Each number is 128 + 24 x the weight over its row's rms, rounded and kept within 0 to 255. Layers, rows and columns count from 0. The size above them is the row's rms in percent of the matrix's.

# layer 6 MLP gate, 192x64, rms 0.166, rows 117-151, columns 0-63
size [102  93  93  94  96  84  97  98 110  90  90  93  93 102 103 103 100  95  96  91  96  99 101  89 112 100  97  92 105 100  86  98  88 105  89]
[[134 153  99 186  91 130 154 126 109 134  93  84 127 153 126 112 130 102 122 141 108 125 123  98 161 128 124  84 171 126 126 150 120 141 159 124 100 116 130 146 119 137 144 104 127 185 146  87 102 105 120 103 150  77 143 119 168 132 110 124 100 158 136 144]
 [ 72 104 131 125 141 150 101 131 144  88 126 133 133 120 123 146 151  91 139 128 137 127 113 108 132 114  93 149 158 124 118 115 173 103 142 150 117 114 173 172  99 122 191 137 150  92 114 131 112  91 145 129 117 139  89 126 122 116 100 150 123 162 131  75]
 [146  90 109 113 104 135 103  81 138 138 121 134 130 171 141  81 121 130  95 179 105 140 116 151 133 122 154 132 110 134 155 119 131 130  91 132 116 164 193  92 139 105 166 107 146 132 139 109  91 143 118 153 137 164 135 141 127 172 112 114 113 104 156 130]
 [140 160  66 144  74 143 150 127 130 100 146  90 133 133 111 148 149 161 114 129 174 110 180 152 104  98 102 108 140 112 126 125 126 140 112 111  94 147 133 127 148 147 129 153 143 110 178 102 152 153 141 130 102 104 144  84 124 129 109 114 112 103 122 152]
 [119 149 139 134 127 135 109 143 104 130  63 114 107 152 134  68 140 188 121 131 117  99 137 152 130 105 124 159 136 118 158 131 140 124 127  93  92 114 188 162 103  97 155 137 126 129 163 135 125 118 147 136 111  96 112 126 134 134 159 160  86 115 113 145]
 [104 118 140 123  99 112 108 109 170 129 184 140 130 120 101 105 168 151 104 137 198 125 133 145 115 114 130 133 126 133 157  83 101 154 102 131 128 143 151 114 118 116  84 156 148  99 113 146 132 141 126 152  72 140 161 145 122 100 130 142 139 127  91 158]
 [ 76 177 120 169  93 149 138 132 156 143 134 109  94 128 110 146 101 109 154 141 120 102 130 103 162 140 135 107 133 151 144 129 109 111 188 103 105 124  93 119 137 138 117 138 122 156 121 166 131 103 167  98 113 107 115 119 115 146 137 122 123 116 198 139]
 [135  81 125 108 115 118 148 115 148  95 117  98 129 114 160 141 120 170  99 156 139 141 120 147  91 163 135 145 157 124 129 125 179 117 103 149 108 141 135  85 122 156 181  95 143  86 100 120 122 122 135 115 105 157 100 110 136 162  91 103 140 125 167 124]
 [116 147 170 153 125 121 126 119 115 154 144 142 158 121  99 109 107 155 139 115 103 133 112 122  95 129 197 123 137 150 110 133 115 118 126 167  78 128 127 127  78 128 150 143 109 111 133 139  75 128 154  98 161  93  69 122 126 134 155 124 103 160 133 136]
 [140 132  94 112 124 123 118 104 141 150 118 131 106 137 167 163 140 104 100 133 155 121 116 163 112 133 100  95 160  92 129 116 155 143  93 169 143 103 118 104  78 140 118 103  96 136 101 119  95 142 126  96 112 157 129  77 124 109 118 122 152 121 144 191]
 [171  95  97  84 129 109 101 138 134 110 122  81  99 114 136 134 145 114 136 129  81 107 139 162  93  98 123 150 111 116 160 155 100 140 136 169  97 167 149 117 138 163 145 104 111 150 136 102 115 177 104 133 131 109  93 116 117 128 103 132 154 155 142 130]
 [141 135  99 115 125 161 115 125 147 125 153 106 145 148  98 139 134 138  78  85  99 121 179 119  78 150 104 128 108 151 110 158  79 127 135 123 137 114 146 111 104 119 141 141 162 141 148  89 152 161 121 139 150 138 105  96 155 145  98  91  95 132  97 153]
 [153 138 111  80 160  89 114  80 115 151 125  89 155 124 135 116 120 143 146 129 126 148 137 141 153 122 122 108 155 187 152  74 118 125 150 136 150 148 138 137 105 137 174 119 135 154 104 140 104 119  86 147 138 127 147 130  99 115 191 136 117 156 136 113]
 [113 101  92 128 138 100 130  86 157 104 120 145 125 127 181 158 126 125 100 107 131 163 113 128 133 134 148 124 135 123 148 125 137 177 149 105 123 159 124 174 112 130 141 133  81 123 110 133 114 102 149 158 108 142  85 150 121 167 169 131  64 122 110 152]
 [150 137 124 127 131 113  98 161  94 137 123 143  84 151 124 132 104 106 164 107  89 113 109 129 114 117 125  92 172  87 121 124 120 106 107 166  86 152 152 145 128 116 154 127  89 168 145 110  98 124 164 120 176 134 137 160 131 152 127 177 111 156 131 128]
 [125 110 131 137 162 124 114 132 104 144 127 142  84 170 137 162  70 178 132 107  97 133 116  79 138 132 114 128 137 141 147  39 125 134 160 134 114 122 112 140 131 160 141 133 131 123 115 143 135  82 130 108 104 115 150 130 160 135 154 132 113 152 149 143]
 [138 140 146  94 135 143 137 117 119 132 194 135 167 103  90 147 141 135  85 116 168 175 126 171 101 126 117  96 141 101  85 152 142 130 124 157  97 151 145  94 114 154 131 113 127 122 108  89 109 167 125 125 148 119 127 132 102 136 135 149 107 113 127 171]
 [112 167 127 120 155 158 114 133 110 109 142  97 103 121 117  91 116 117 145  90 103 121 149 175 116 127 146 141 134 132  80 140 136 149  92 120  94  89 150 107 165 135 146 151 152 112 108 114  84 170 118 163 112 148 150 125  87 158 136 144 126 132  78 133]
 [110 159  89 131 124  72 135 121 122 104 118 112 101 132 121 119 153 128 101 146 150 118 183 136 153 146  77 117 122 128 159 130 119 158 125 119 161 115 110 141  96 116 146 132 133 119 161 113  92 108 124 116 143 122  82 152  95 158  80 110 102 180 139 119]
 [136 143 161 187 116 126 154 112 119  82 145 151 114 127 173  66 125 164 153 135 108 126  95 120 141  89 132 109 151 138 150 106 112 132 167 117 134 113 126 126 142 141 119 113  84 125 143 122 168 110 138 106 129 120 104 117 152 100 143 101 105 150 138 183]
 [163 104 152  91 130 161  96 102 134 128 102  87 113 139 127 132 111 143 144 137 138 135  97 146 120  86 138  92 136 111 113 122 138 113 157 178 154 123 144 124  79 107 144 100 149 124 145 117  69 158 131 121 145 105 105  99 152 112 138 172 105 172 121 137]
 [135  98 118  79 137 169 146 126 111 149 120 137  85 130 132 113 138 132 163 108 154 115  72 152 127  98 147 115  86 127 113 134 129 143  97 175 119 160 120 154 104 131 137 131 135 148  83 155  89 136 121 143 160 162 125 137 142 120 175 124  82 121 154 126]
 [122 113 102 101 137 159 152  97 161 112 146 133 144 116 150  98 139 162 139 142 141 117 133 174  83 138 122 137 117 111 143 132 101 165 116 103 123 146 125 112  97 219 154 109 117 141 140 115 164 150 152 138 110 115 159  86 114 128 135 128 141 101 150 109]
 [110  84 125  90 188 181 114 139 122  92 132 134  77 170 142 124 133 141 151 130 145 145 116 120 118  87 125  91 167 132 155 111 124 100 137  95 137 152 127 134 130 158  91 169 123 104 131 110 115 144 165 133  97 119 124 124 146 129 155 126 109 151 126  97]
 [112 164 137 141 126 103 188 159 108 155 177 113 136 133  96 120 139 144 113 107 104 146 153 123 105 128 108 116 152 150  91 130  60 143 113 134 141  94 115 112 141 124 151 103 169 163 127 116  73 122 136 126 143 142 111 109 142 101 133 147 138 127  97 159]
 [177 165 100 153 108 135 161  97 129 113 120 116 122 105 136 111 109 121 106 139 113  96 136 133  75 119 193 156  82 142  89 149 146 152 137 158 100 106 159 153 115 149 135 112 124 120 154 169 109 109 144 133 123 139 133 135 111 126 102 108 141  96 166 129]
 [119 113 105 136 118  99 111 155 146 135  99 109 125 130 171 118 100 158 138 117 142  93  98 133 157 112 118 137 138  96 162  88 146  92 154 160 139 125  99 161  98 104 133 101  81 162 152  99 150 125 175 125 139  79 115 123 123 158 143 132  95 125 158 131]
 [181 127 125  93 100 129 107 145 120 142 123  96 142 124 172 145 104  80 160 157 124 110 148 136 147  80 136  59 160  93 132 114 155 141 149 119 136 156 149 158 141 154 124  87 124 149 155 121 156 107 112 135 137 137 136 116 108 110 153 158 117 127 146 124]
 [118 114 106 115 129  94 102 157 142 123 122 155 134 112 139 102 114 124 137 135  73 135  91 135 133 121 144 130 162 130 138 122 119 115 156 147 106 130 131 195 109 139 193 111 120 180 113 104 142 111 134 143  89 102 140 115 168 168 148 135  86 137  96 126]
 [ 94 147 129 125 134 141 123 174 142 144 146 151  94 106 181 144 104 152 146 117  92 109 155 101 118  96 126 108 120 114 171 132 177 101 169 101  95 106 165 116 158  96 127 111 158 138 134 145 143  92 122 101 116 146 168 118 117 151 112 156 125 130 121 142]
 [192 132 117  99 138 147 141 103 100 115 101 129 135 136 135 118 124 173 113 140 145 124 107 159  82  71 114 136 118 134 116 146 149 147  89 156 164 114 116 130 153 150 103 148 103 151 120  94 118 139 116  80 121 155 151 122 117 179 164 109 110 116 122 141]
 [138 132 135  92 102  89 117  91 105 105 120 143 123 141 125 165 156  92  91 123 110 121 111 146 108 108 130 140 141 144 113 130 137 169 145 137 154 184 120 109 126 146  95  76 167 133 141 103 120 141 150 165 133 133 109 164 100 141  76 126 113 160 163 139]
 [147 130 167 106 140 141 147 133 131 135 159 122 127 127 111 142  54 153 101 119  99 156 113 176 132 125  74 108 136 113 118 133 140 107  96 124  98 107 134 143 148 147 206 168 126 103 119 145 144 150 134 160 145 108 115  94 133 106 135 135 117 130 108 131]
 [102 116 121 139 154 144 153 160  68 114 163  96 133 158 135 151 122 136 112 112 115  92 122 127 135 118 158  67 158 101 163  97  78 146 144 116 104 129 150 122 111 152 108 117 156  93 143 178 112 125 148 149 136 123 127 150 109 139 101 149 113 161 135 128]
 [ 87 108  90 144  92 111 104 138 151 145 120 154 159 128 146 137 121 141 116 160 122 157 125 115 119 104 130  71 130  88 114 122 148 154 119 105  94  85 147 170 110 112 156 172 122 106 132 117 106  83 137 130 153 147 112 121 154 106 150 105 149 116 101 167]]
# layer 6 MLP up, 192x64, rms 0.162, rows 117-151, columns 0-63
size [ 95  97  89 106  95  92  95  94 109  89  91  93  97  97 101 105  96  91 102  91  97 106 104 102 106 109  91  94  94 100  87  98  87  95  88]
[[125 137 114 145 122 147 118 168 117 149 111 127 119 138 163 114 115 162 100 112 119 108  96 149 162 106 101 121 120 120 115 156 137  92 163 103 107 151 184  88 144 160 106  73 122 114 103 114 114 132 111 121 129 169 177 119 162 114  89 154 138 125 146 148]
 [125 155 128 163 117 128  95 129  99 198  79 100 134  69  94 155 119 118 122 116 168 134 154 148 125  92 147 126  96 114 105 112 141 118 160 107 110 156 129 120 153 114 126 121 129 107 145 122  88 164 140 152 156 115  82 138 111 149 144 135 136 128 142 125]
 [145 104 129 132 126 144 128 110 155  87 143  99 124 138 122 137  97 150 121 115 141 173 178 105  86 167 111 131 100  98 162 139  94 119  85 142 113 174 139 115 113  90 153 111 167 126 134  98 157 170 126 123 162 167 135 130 131 121 131 154 137 101 149 119]
 [143  98 101 120 173 139  96 103 159 131 110  85 118 136 168 126 147 120 169 112 102 136 123  96 157 127 144 139 137 152 150 121 133 117 115 149 143  92 156 169 130  96  87 174 121  83  91 128 138 145 123 140 114 135 147 102 141 146 118 130 131 164 166  92]
 [158  85 119 106 140 154 110  94 152 124 176 135 159 116 132 128 103  62 159 106 145 167 103 103 123 100 139 120 135 163 120 122 109 134 139 180 128 134 125 128 111 107 112 140 155 148 125 153 123 122  97 143 157 130 122 131 110 162 101  81 174 115 138 112]
 [ 96 126 154 129 133 111 147  95 141 137 152 165 101 168 119 106 110 117 131 146 182 115  79 125 138 118 106 112 181 162 147 100 121 113 126 129  99 123 134 105 133 128 129 142 127  95 122 162  99  94 132 170 144 132 107 138 109 139 118  71 114 160 138 173]
 [128 110 128 176 157 151 110  90 142 116 148 107 150  78  95 111 121 158 119 124 107 167 110 149 111  89 150 131 173 106 115 104 150 142 151 143 144 113 140 157 136 133 102 132 142 149 189 142 134 161  76 131 153 113 123 150 132 101 110 147 141 123 118 162]
 [114 121 119 117 140 169 105 156 110 116 168 176 102 153  79  99  99 125 137  90 113 109 126 119 104  94 130 127 128 109 130 159 116 141 122 139 120 150 154 126 151 140  97 141 148  99 145 139 112 175 102 149 133  99 142 143 135  63 122 156 128 171 110  97]
 [104 115  95 123 108 123 110 151 127 100 107 118 129 150 145 141 104 116 143  75 171  81 187 122 142 144 101 170 142 124 106 161 124 114 149 112 145 150 135 128 156 124 121  95 154 106 124  80 137 115 130 141 118 148 153 164 146 111  83 118 142 117 154 170]
 [138 120 184 110 127 144 140 170  87 121 130 171 146 175 171 107 119 124 115 146 121 126 101 121  97  93 151 168  96 177 164 149 126 121 167 121 123 158 126 127 117 156 169 122 121 119 113 139 135 137 131 106 101 110 112 161 105 147 120 129  89 140 125 107]
 [143 139 122 105 164 121 118 101 153 111 156  68 142  92 103 127 160  88 149 107 112 112 107 167  92 135 117 167 109 139 118 108 107 136 134 137 136 118 126 105 168 110 126 128 142 119 104  71 155 155 118 140 138 142  88 142 139 115 103 141 132 173 121  82]
 [128 152  87 127 103 114 140 122 155 103 142 115 133 147 104 123 151 111  93 132 114 107 126 160 110 167 113 133 118 162 149 140 126 157 152 100 133  70 144 131 155 163 121 117  82  82  92  80 136 148 165  85 137 114 140 141 123 143  93 126 139 135 138 166]
 [166 126 117  80 149 164 143 133  97 117 139 106 154 169 121 118 109 112 109  98 125 126 151 118 136 160  91 127 109 143 133 128  99 142 136  79 131  99 163 189 118 146 133 122 145 119  84 148 101 168 138 157 126 133 126 124 100 129 167  95 124 108 127  91]
 [188 128 134 127 133 133 126 129 126 154  86 104 137 160 147  93 144 136 150 113 105 154  98  91 124 136 113  83  92 135 122 155 158 126  94  84 136 108 131  79 143 130  98 119 153 197 154  99 120 103 132 117 128 130 128 115 124 118 131 120 101 113 114 162]
 [127 145 149 113  91 103 123 138 132 118 128 131 123 144  95 165 174 104 119 153 133  97  95 130 135 151 105 145 140 153  95 120 103 130 125 112 143 115 143  91  79 159 177 146 141 147 110 103 166  79 119  84  95 174  97 138 131  96 127 125 110 140 121 137]
 [110 158  82 142  78  97 127 165 139 151 146 135 117 128 146 106 152 127 129  92 125  53 138 119 119 114  98  71 117 151 143 101 106 141 168 149 128 113 130 157 132 127 121 148 118 144 135 143  97 107 157  85 122 105 129 126  87 129 142 135 135 131 157 141]
 [193 115 117 124 144 159 181 125 136 105 180 132 154 118 145 109  97 100  95  97  99 145 138 140 107 127 116  76 142 131 121 132 143  84 185 144 106  94 127 158 121 142 137 143 110 121 125 130 110 125 118 129 173 150 121  93 108 120 142 131 129 103 142 123]
 [150 123 119 113 100 105 122 104 136 148 173 125 133 128 114 133 113  94 140 163 129 159 112 114 101 142 113 106 152  93 139 137 172 147 138 139 155 108 135 134 129 180 128 111 151 101 109 128 172 121 114 114 120  73 160  70 160  85 121 171 151 117 124 131]
 [121  84 183 114 129 149 125 121 141 136 130 169 152 140 103  90 129 173 113 161 117 142 118 174 111  98 159 133 172 117 153 131 168 110 106 124 133 107 113 104 102 153 121 113 121  91 143 107 152 180 101 130 139 106 105 108 109 127 138 131 154 107  97 146]
 [138  96 126  85 140 122  71 142 139 170 115  92 104 139  81 123 127 155 111 126 126 134  95 163 134 149 157 141 133  88 123 134 164 173  97 129 112 125 172 149 151 123 118 125 158 139 145  97 122 176 112 149 131 140 123 152 148 105 154 113 128 133  89 106]
 [ 91  97 170 131 140  61 159 126 111  92 140 130 122  89 107 127  93 122 117 158 113 148 136 120 118 161 158 108 144 100 122 151 114 123 144 182 109 163 124 150 122  84 119 132 124 141 113 113 121 121 113 129 167 102 118 163 103 161 153  99 127 132 159 138]
 [160 112 143 127 138 127 154 144  66 122 139 114  96 114 105 148 138 179 144 134 118 146 118 188  82 150 121 110 119 133 106 139 145 141 106 146 138 109 168 125 172 160 120 150 131 115 145  86 180 129 115 143 136  87 115 162 103 149 145 125 118 135 107 125]
 [ 73 124 153 155 153 158  92 154 112 133 109 145 100 137 106 185 129 168  81 139 138 112 118 102 116 121 156  94  92 137 106 121 112 126 162 129 106 159 152 149 141 118 134  86 150 131 124 110 154 115 111  85 147 118 111 108 137 137 101 173 148 118 125 123]
 [101 143 128 141 134 110  87 135 142  90 154 104 168 129  94 150 106 111 173 138 115  80 145 125 132 147 155 102 141  74 140 126  85 137 106 122 158 126  96 124 135  74 125 129 128 132 116 104 139 151 137 113 170 184 128 145 113  96 132 135 129 165 132 123]
 [100 112 136 137 119 118 166 153 136  98 141  92 121 120 146 119 121 162 124 148 121 148  92  96 129 115 136 130 118 194 187 115  69 129 125 126  94 160 147 134 159 127 129 120 133 168 134 114 123 116 124 140 170  98 110 181  90 112 115 126 114 140 107 121]
 [103 155  83 138 166 111 141 107 164 113 129 119 111 150 132 140 124 140 164 102 127 122 210 114 120 152 170 137 138 118 131 167 119 133 114 134  91  68 133 135 113 141 130 116 145 115 135 125 112 141 130 108 164 110 117 100  85  98 154 105 131 114 153 155]
 [ 91 139 122 151  72 108 130 170 117 116 136 143 105 127 132 125  79 112 123 144 157 162 104 115 142 158 139 104 108 151 130 113 135  83 141 138 115 148  93 104 154 149 167 106 113 108 119 162 113 128 134 128 168 109 126 133 117 104  87 145 132 154 183  92]
 [120 117  89 135 115  87 100  87  99 139 142 185 153 129 120 113 136 123 132 136 107  93 122 136  77 161 128 145 122 142 135 156 169 135 155 148 153 147 144 174 134 129 137 161 115 108 111 124  72  98 135  84 131 112 144 130 159 111 100 124  94 148 122 133]
 [147 158 133 143 125  82 124 139 131 120 116 154 151 150 120 147 140 131 113 115 115 101 134  97 140  91 122 100 156 146 140 144 100  82 201 136 155 120 106  89  85 112 142 106 138 159 126 111 135 176 144  82 102 118 104  90 126 132 143 153 118 146 113 133]
 [118 127 121 177 141 152 110 114 145 123 156 137  69 157 144  93 137 135 117 137 151 139 105  70 108 120 113 137 129 136 151 117 161 163 152 118 144 100 119 111 160 150  96 160 108 114 164 130 152  94  93 119 145 103 157 167 105 134 169 124  98 147 139 129]
 [104 120 136 111 118 127 127  64 144 100 117 163 142 108 178 100 179 109 120 148 123 131 131 138 164 149 135 110 156 146 151 133 115 160 135  83 134 120 101  88 124 168 153 115 135 130 142  94 168 120 144 126  96 128 129  95 141  88 112 139 107 150 157 103]
 [136 109 131  94 153 139  94 114 161 158 129 140 138 169 128 105 115 132 157 125 113  93 110 148 129 112 100 128 116 123 194 133 131  96 102 120 123 148 130 166 122 128 151 148 169 153 153 126 134 133 123 167 123 152 100 133 173  70  91 140 115 130  86 107]
 [109 127 145  89 120  85  88 143  96 142 131 140  98 101 134 123 174 116 161 111 117 116 101  90 119 134 162 133 104 128 137 101 144 154 160 132  71 119 110  96 130 121 115 124 136 139 130 145 150 138 140 145 110 130 139 194 154 131 124 158 107 153  93 172]
 [132 140  93 157 143 146 118 152 128  87 162 134 118 169 111 115 108 156 145 102  62 103 101 118 140 147 185 116  85 149 138 119 139 121 160  99 151  98 128 150 125 110 137 151 141 142 162  98 110 124 115 159 126 156 138 124 128 163 170 132 145 139 120 101]
 [146 108  71 111 136 111 177  94 103 106 114 108 114  76 147 122 125  97 129 173 135 117 114 166 135 144 139 144 125 140 157 120 119 125 158 166 144 176 120  99 140 145 119  98 142 117 121 169 155 159 131 126 122 107 141 106  92 127 126 134  86 158 139  99]]
# layer 6 MLP down (transposed), 192x64, rms 0.148, rows 117-151, columns 0-63
size [ 98  93  88 108  97  91  95  98 101  89  94  90  97  97 100 108  98  92 104  99 104 104 106 100 104  99  90  92  96  98  87 102  90  90  86]
[[139  90  95  98 131 110 147 112 110 111 138 160 165 134 146 102 125 144  86 103 141 108 100 156 129 133 115 115 135 121 105 117 165 151 128 157 151 109  98 136 151 132 127 113 139 131 103 143 186 103  91 137 200 112 149 100 123 126  98 164 128 163 142 129]
 [150 120 130 119 105  89 119 142 130 109 116 146 173  90 138 165  98 138 108 140 144 139 171 126 113 119 106  99 168 164 146 133 165 132  99 115 162 123 127 143 136 142 123 113  82 112 151 118 126 192 111  91 120  99 149 145 161 100  80 142 127 124 127 146]
 [120 132 102 145 125 101 129  98 118 124 113 138 144 132 142 152 153 139 169 146 167 120 110 112 129 167 162 134 133 106 160 114 149  76 136 102 136 117 113 132 140 109 149 126 167 106 134  65 130 149 106 165 141 173 139 105 114 119 161  98 126 103 156  73]
 [185 106 167  80 140 111 149 132 112 146 108 162 119  95 154 124  82 137 125 128 108 105 110 150 102 126 125 181 139  98 118 137 175 134 116 124 107 154 136 153 161 115 176  98  82 128  97 117 130 125 144 124 111  98 139 138 123 140 138 125 152 116  93 145]
 [138 129 101 100  93 158 111 110 130 124 127 112 110 140 140 119 106 134 100 119 162 187 125 117  76 153 110 126 137 150 105 114 143 135 200 132 143 132 116 142 169 169 120 122  90 171 130 132  97 107 134 116 115 111 105 108 121 170 114 144 158  93 136 144]
 [147 137 124 116 169 125 128 153  91  98  83 164  90 127  88 134 127 168 155  76 121 135 126 120 136 139  87 100 118 105  99 145 127 156 160 142 155 141 124  98 131 146 168 136 140 148 129 133 170 131 106 100 161 143 123 118 101 132 121 171 144 125  93 103]
 [160 139 139 125  81 110 139 122 130 146 117 121 144 196 103 156 142 119 140  83 101  91 108 144 124 104 163 149 135 135 135 106 140 143 128 145 112 110 146 133 125 127 215 140 128 119 127 122 121  73 117 139 132 142 112 123 122 144 113  99 107 120 170  96]
 [156 142 139 134 133 147 135 156 125 129 149 115 115 111 118  44 102 118 100 145  94 151 107 137 152  95 100 127 134 117  95 118 102 125 163 126 162 130 184 118 106 124 118 159 130 143 146 142  97 117 133 115 114  81 133 114 158 136 105 155 125 187 135 132]
 [118 114 178 127 145  78 175 126 126 119 117 135 108 137 116 121 150 138 128 141 124 111 109 112 147  80 164 145 156 106 106 116 102 143 108 151 119 121 126 134 129 149 173 149  97  87 130 144 109 102 127 157 153 127 103 127 112 207 143 121  97 153 112 156]
 [119 116 135  90  81 130 137 143 110 135 133 151 153 104 133 117 126 116 122 146 120 107 137 146 104 118 135 163 143 156 137 121  82 125  97  75 133 104 154 175 130 171 148 106  96 163 134 131 185  92 168 131 123 135 115 112 131 152 106 169 104 163 136 129]
 [128 153  69 165 122  93 139 150 133 136 141 141 119 131 134 143 133 107 153 143 152 117 118 143 140 137 111 126 104 165 114 161 160 121 188 146 104  90  82 139 121 144 114 142  86  83 148 117 106 111  76 117 116 104 156 138 133 106 168 122 129 132 126  94]
 [128 109 150  87 162 163  78 124 144 114 118 103 139 102 112 115 155 128 106 111 172 115 124 106 114 132 141  82 118 104 145 110 125 111 123 155 139 119 117 161 127 119 128 175 141 168 103 137 128 136 107 128 203  90 131 131  93 156 136 137 160 128 130 161]
 [121  76 151 114 118  94 139 134 153 137 123 168 130  97 130 113 143  98 110 161 137  97 113 115 144 116 117 126  86 140 111 171 141 175 151 107 110 138 153 123 136 134 144 173 128 141 154  87 123 145 148 155 137 106  96  93 174 127 130 137  91 118  76 126]
 [139 148 164 145 141 114  98 131 164 135 143 141 116 156 115  58 148 127 113  93  73 130 126 135 109  80 122 104  81 132 116 169 153 160 100 140 126 149 163 127 102 136 132 134 105 166 140 131 107 169 138  98 102 132  99 132 122 137 113 136 108 130 146 147]
 [136 131 162 117  82  70 127 169 103 122 122 108 162  90 104 101  87 107 143 153 102 129 133 122 120 117 123 186 151 138 119 138 103 126 104 145 144 138 142 124 101 137 137 127 103 133 119 133 116 144 152 136 104 173 112 107 126 125 162 143 175 166 158 165]
 [113  89 108 124 159 150 134 124 162 110 156 110  78 100  95 114 115 157 127 146 136 117 141 137 132 148 143 114 127 136 182 128 132 146 127 136 103 148 155  85 139 135  20  93 124 116 131 132 145 137 146 113 113 134 147 139 146 110 127 125 153 123 124 116]
 [105 148  87 109 158  81 132 110 124 142 128 152 122 113  93 144 139 150 131 146 134 149 151 118 155 111 114 140 134 102 100 122 160 144  94 158 116 131 163  93 133 167 102 151 114 137 147  96 158 125 101 107 110 150 176  83 132  92 147 100 174 136 153 141]
 [145 139 130 145 131  77 135 130  96 140 166  95 157 132 143 135 115 137  98 157 135 134 134 117 101 102 130  90 163 145 199 114 118 113 120 118 134 133 116 120 126 151  79 118  88 137 138 166 118 131 111 177 144 157  81 110 127  94 116 126 150 106 132 161]
 [110 124  98 156 109 160 138  91 102 113 130 105  81 128 139 119 131 138 145 117 132 104 133 144  85 122 127 127 157 155 130 118 159 146 155 148 124 140 122 144 134 139  62 123 211 129 139 109  75 144 140 173 106 122 120 153 116  93 142 130 114 131 140 144]
 [140 128 126 119 102 132 113 146 132 127 152 162 129 131 128  79 130 166  96 116  68  83 131 125 108  91 125 128 115 131 128 119 121 122 138 126 130 122  95 176 138 121 163 160  78 182 150 154 124 122 164 103 152 166 129 106 144 152 105 158 122 120  91 141]
 [121 184  88 134 151 143 130 105 121  91 117 150  97 143  75 108 156 133 161 107 138 132 114 117 140 146 151 106 144 142 128 124 161  98 171 137 118 111 116 148 120 150  67 182  95 128 132 122 179 137 116 107 101 122 143 123 140 149 130 133 132  92 127 114]
 [ 96 158 116 147 159 151 135 129 132 108 171 130  83 146 132 130 127 100 160 109 153  81 126 131 149 154 149 102 103 120 116 139 103 160 163  88 131 164 131 132 105 154  70 141 139 120 134 117 100 118 121 137 108 150 171 118  80 108 156 100 119 118 139 101]
 [ 84 124  97 117 152 155 135 107 135 103 155  83 108  70 101 104 139 106 138 143 126 133 121 146 118 135 113 175 127 158 139 156  75 120 126 126 118 145 109 114  98 187 138 148 152 126 105 151 128 147 132 168  91 141 153 150 121 126 135 155 119 113 124 169]
 [131  60 125 121 168  92 126 107 139 144 102 142  80 110 119 119 141 149 144 111 140 158 101 140 143 106 104 151 147 114 127 131 114 190 145 115 124 143 150 159 144 103  71 143 128 117 160 141 180 125  91 114 140 130 133 112 150 155 149 110 127 112 114 146]
 [174  98 151 100 104 131 155 139 129 158 145 136 142 118  88 112 136 162 142 117 114 161  71 119 130 130  91 150 153  92 132 135 127 111 139  91 113 124 131 173 133 135 137 125 126 141  87 111 151 133  85 153 140  79  86 110 145 129 144 128 130 100 173 149]
 [133 125 140 173  95 103 139  83 170 106  83 134 161 160 146 139 149 137 161 136 120 126 102 100 142 126 165 148 135  85 105 133 137 111 146 100 112  79 140 145 124  85 115 160 152 144 157 145 117 133  80 133 134 107 121 143 118 171 147  94 132 121 120 121]
 [133 130 147 130 130 159 115 126 139 101 127 133 114 141 103 121 132  95 118 152 113 130 186 149 120 137  84 123 146 158 123 103 121  92 151 170 148 140 129  99 106 173 137 102  90  95 136 117 143 124 123 172 141 163 151 144 114 170 109 149  85 118  70 118]
 [104 122 161  97  96 127 135 104 145 181 116 119 126  97  97 149 104 119  95 120 137  99 133 162 107 143 116 117 139 179 160 155 121 120 104 106 124 141 121 139  91 165 133 137 135 119 122 140 127 157 190 154 109 116  81 122 125 106 159 144  82 151 135 139]
 [180 164 125 121  65 100 145 157 138 104 145 150 114 138  73 165 136 112 139 101 128 166 146 110 151 141 111 157  90 101 150 128  90 124 119 114 135 155 128 143 138 103 134 106 126 132 135 140 118 124  72 147 140 105 129 155 144 120 118 117 156  82 128 110]
 [108 106 127 101 159 121 140 147 103 139 132 157  62 127 112 101  97 161 134 171 165 138 109 113 120 132  75 127 112 114 127 118 154 116 133 128  84  86  96 121 124 132 113 118 179 128 170 153 154 149 121 150 157 153 135 114 154 143 130 147 133 140 112  91]
 [150 137 107 144  58 134 120 135  92 152 129 111 132 132 152 106 144 117 109 149 106 158 141 174 131 156 127  90 117 161 136 100 158  90  86  95  96 104  92 165 118 131 108 130 134 170 114 132 174 163 136 129 123 133 122 116 135 135 104 167 127 119 124 143]
 [141 164 152 176  98 161 132 135 107 114 134 134 200  95 124 136 128 118 163 112 150 151  78 131 101 127 137 111 121 161  78 128 124  77 142 126 142  73 124 133  91 127 111 144 106 153 115 129 150  96 108 120 135 118 136 148  98 142 127 123 125 123 153 128]
 [127 157  90 143 114 134 118 128 142  86 125  97 123 145 118 142 148 138 125 105 126 151 160 168 129  95 160 122 187 160 147 133 169 112  73 166 132 122 122 150 124 171 105 119 135 138 130 158 118 123 116 135 114 110 125 118 131 120  67  88  99 129 166 137]
 [115  93 148 163 163 133 131 121  85  94 146 130 154 139 125 138 140 149 159 126 126 172 121 122 148 137 130 113 147 120 152  84 109 149 122 115 155 127 162 111 124 101  65 118 141  95 102 125 147 131 119 150 142 126 133 149  81 135 114 119 169 120 164  64]
 [118 162 119 100 167 121 167  70 138 115 163 123 169 112 140  99 123 116 151 166 148 149 109 114 130 104 110 179 144 157 144 122 141 130  96 116  94 122  73 167 121 153 144  87 103 140 154 128 118 119 137 117 122 116 151 133 118 125 140 140  95  91 125 136]]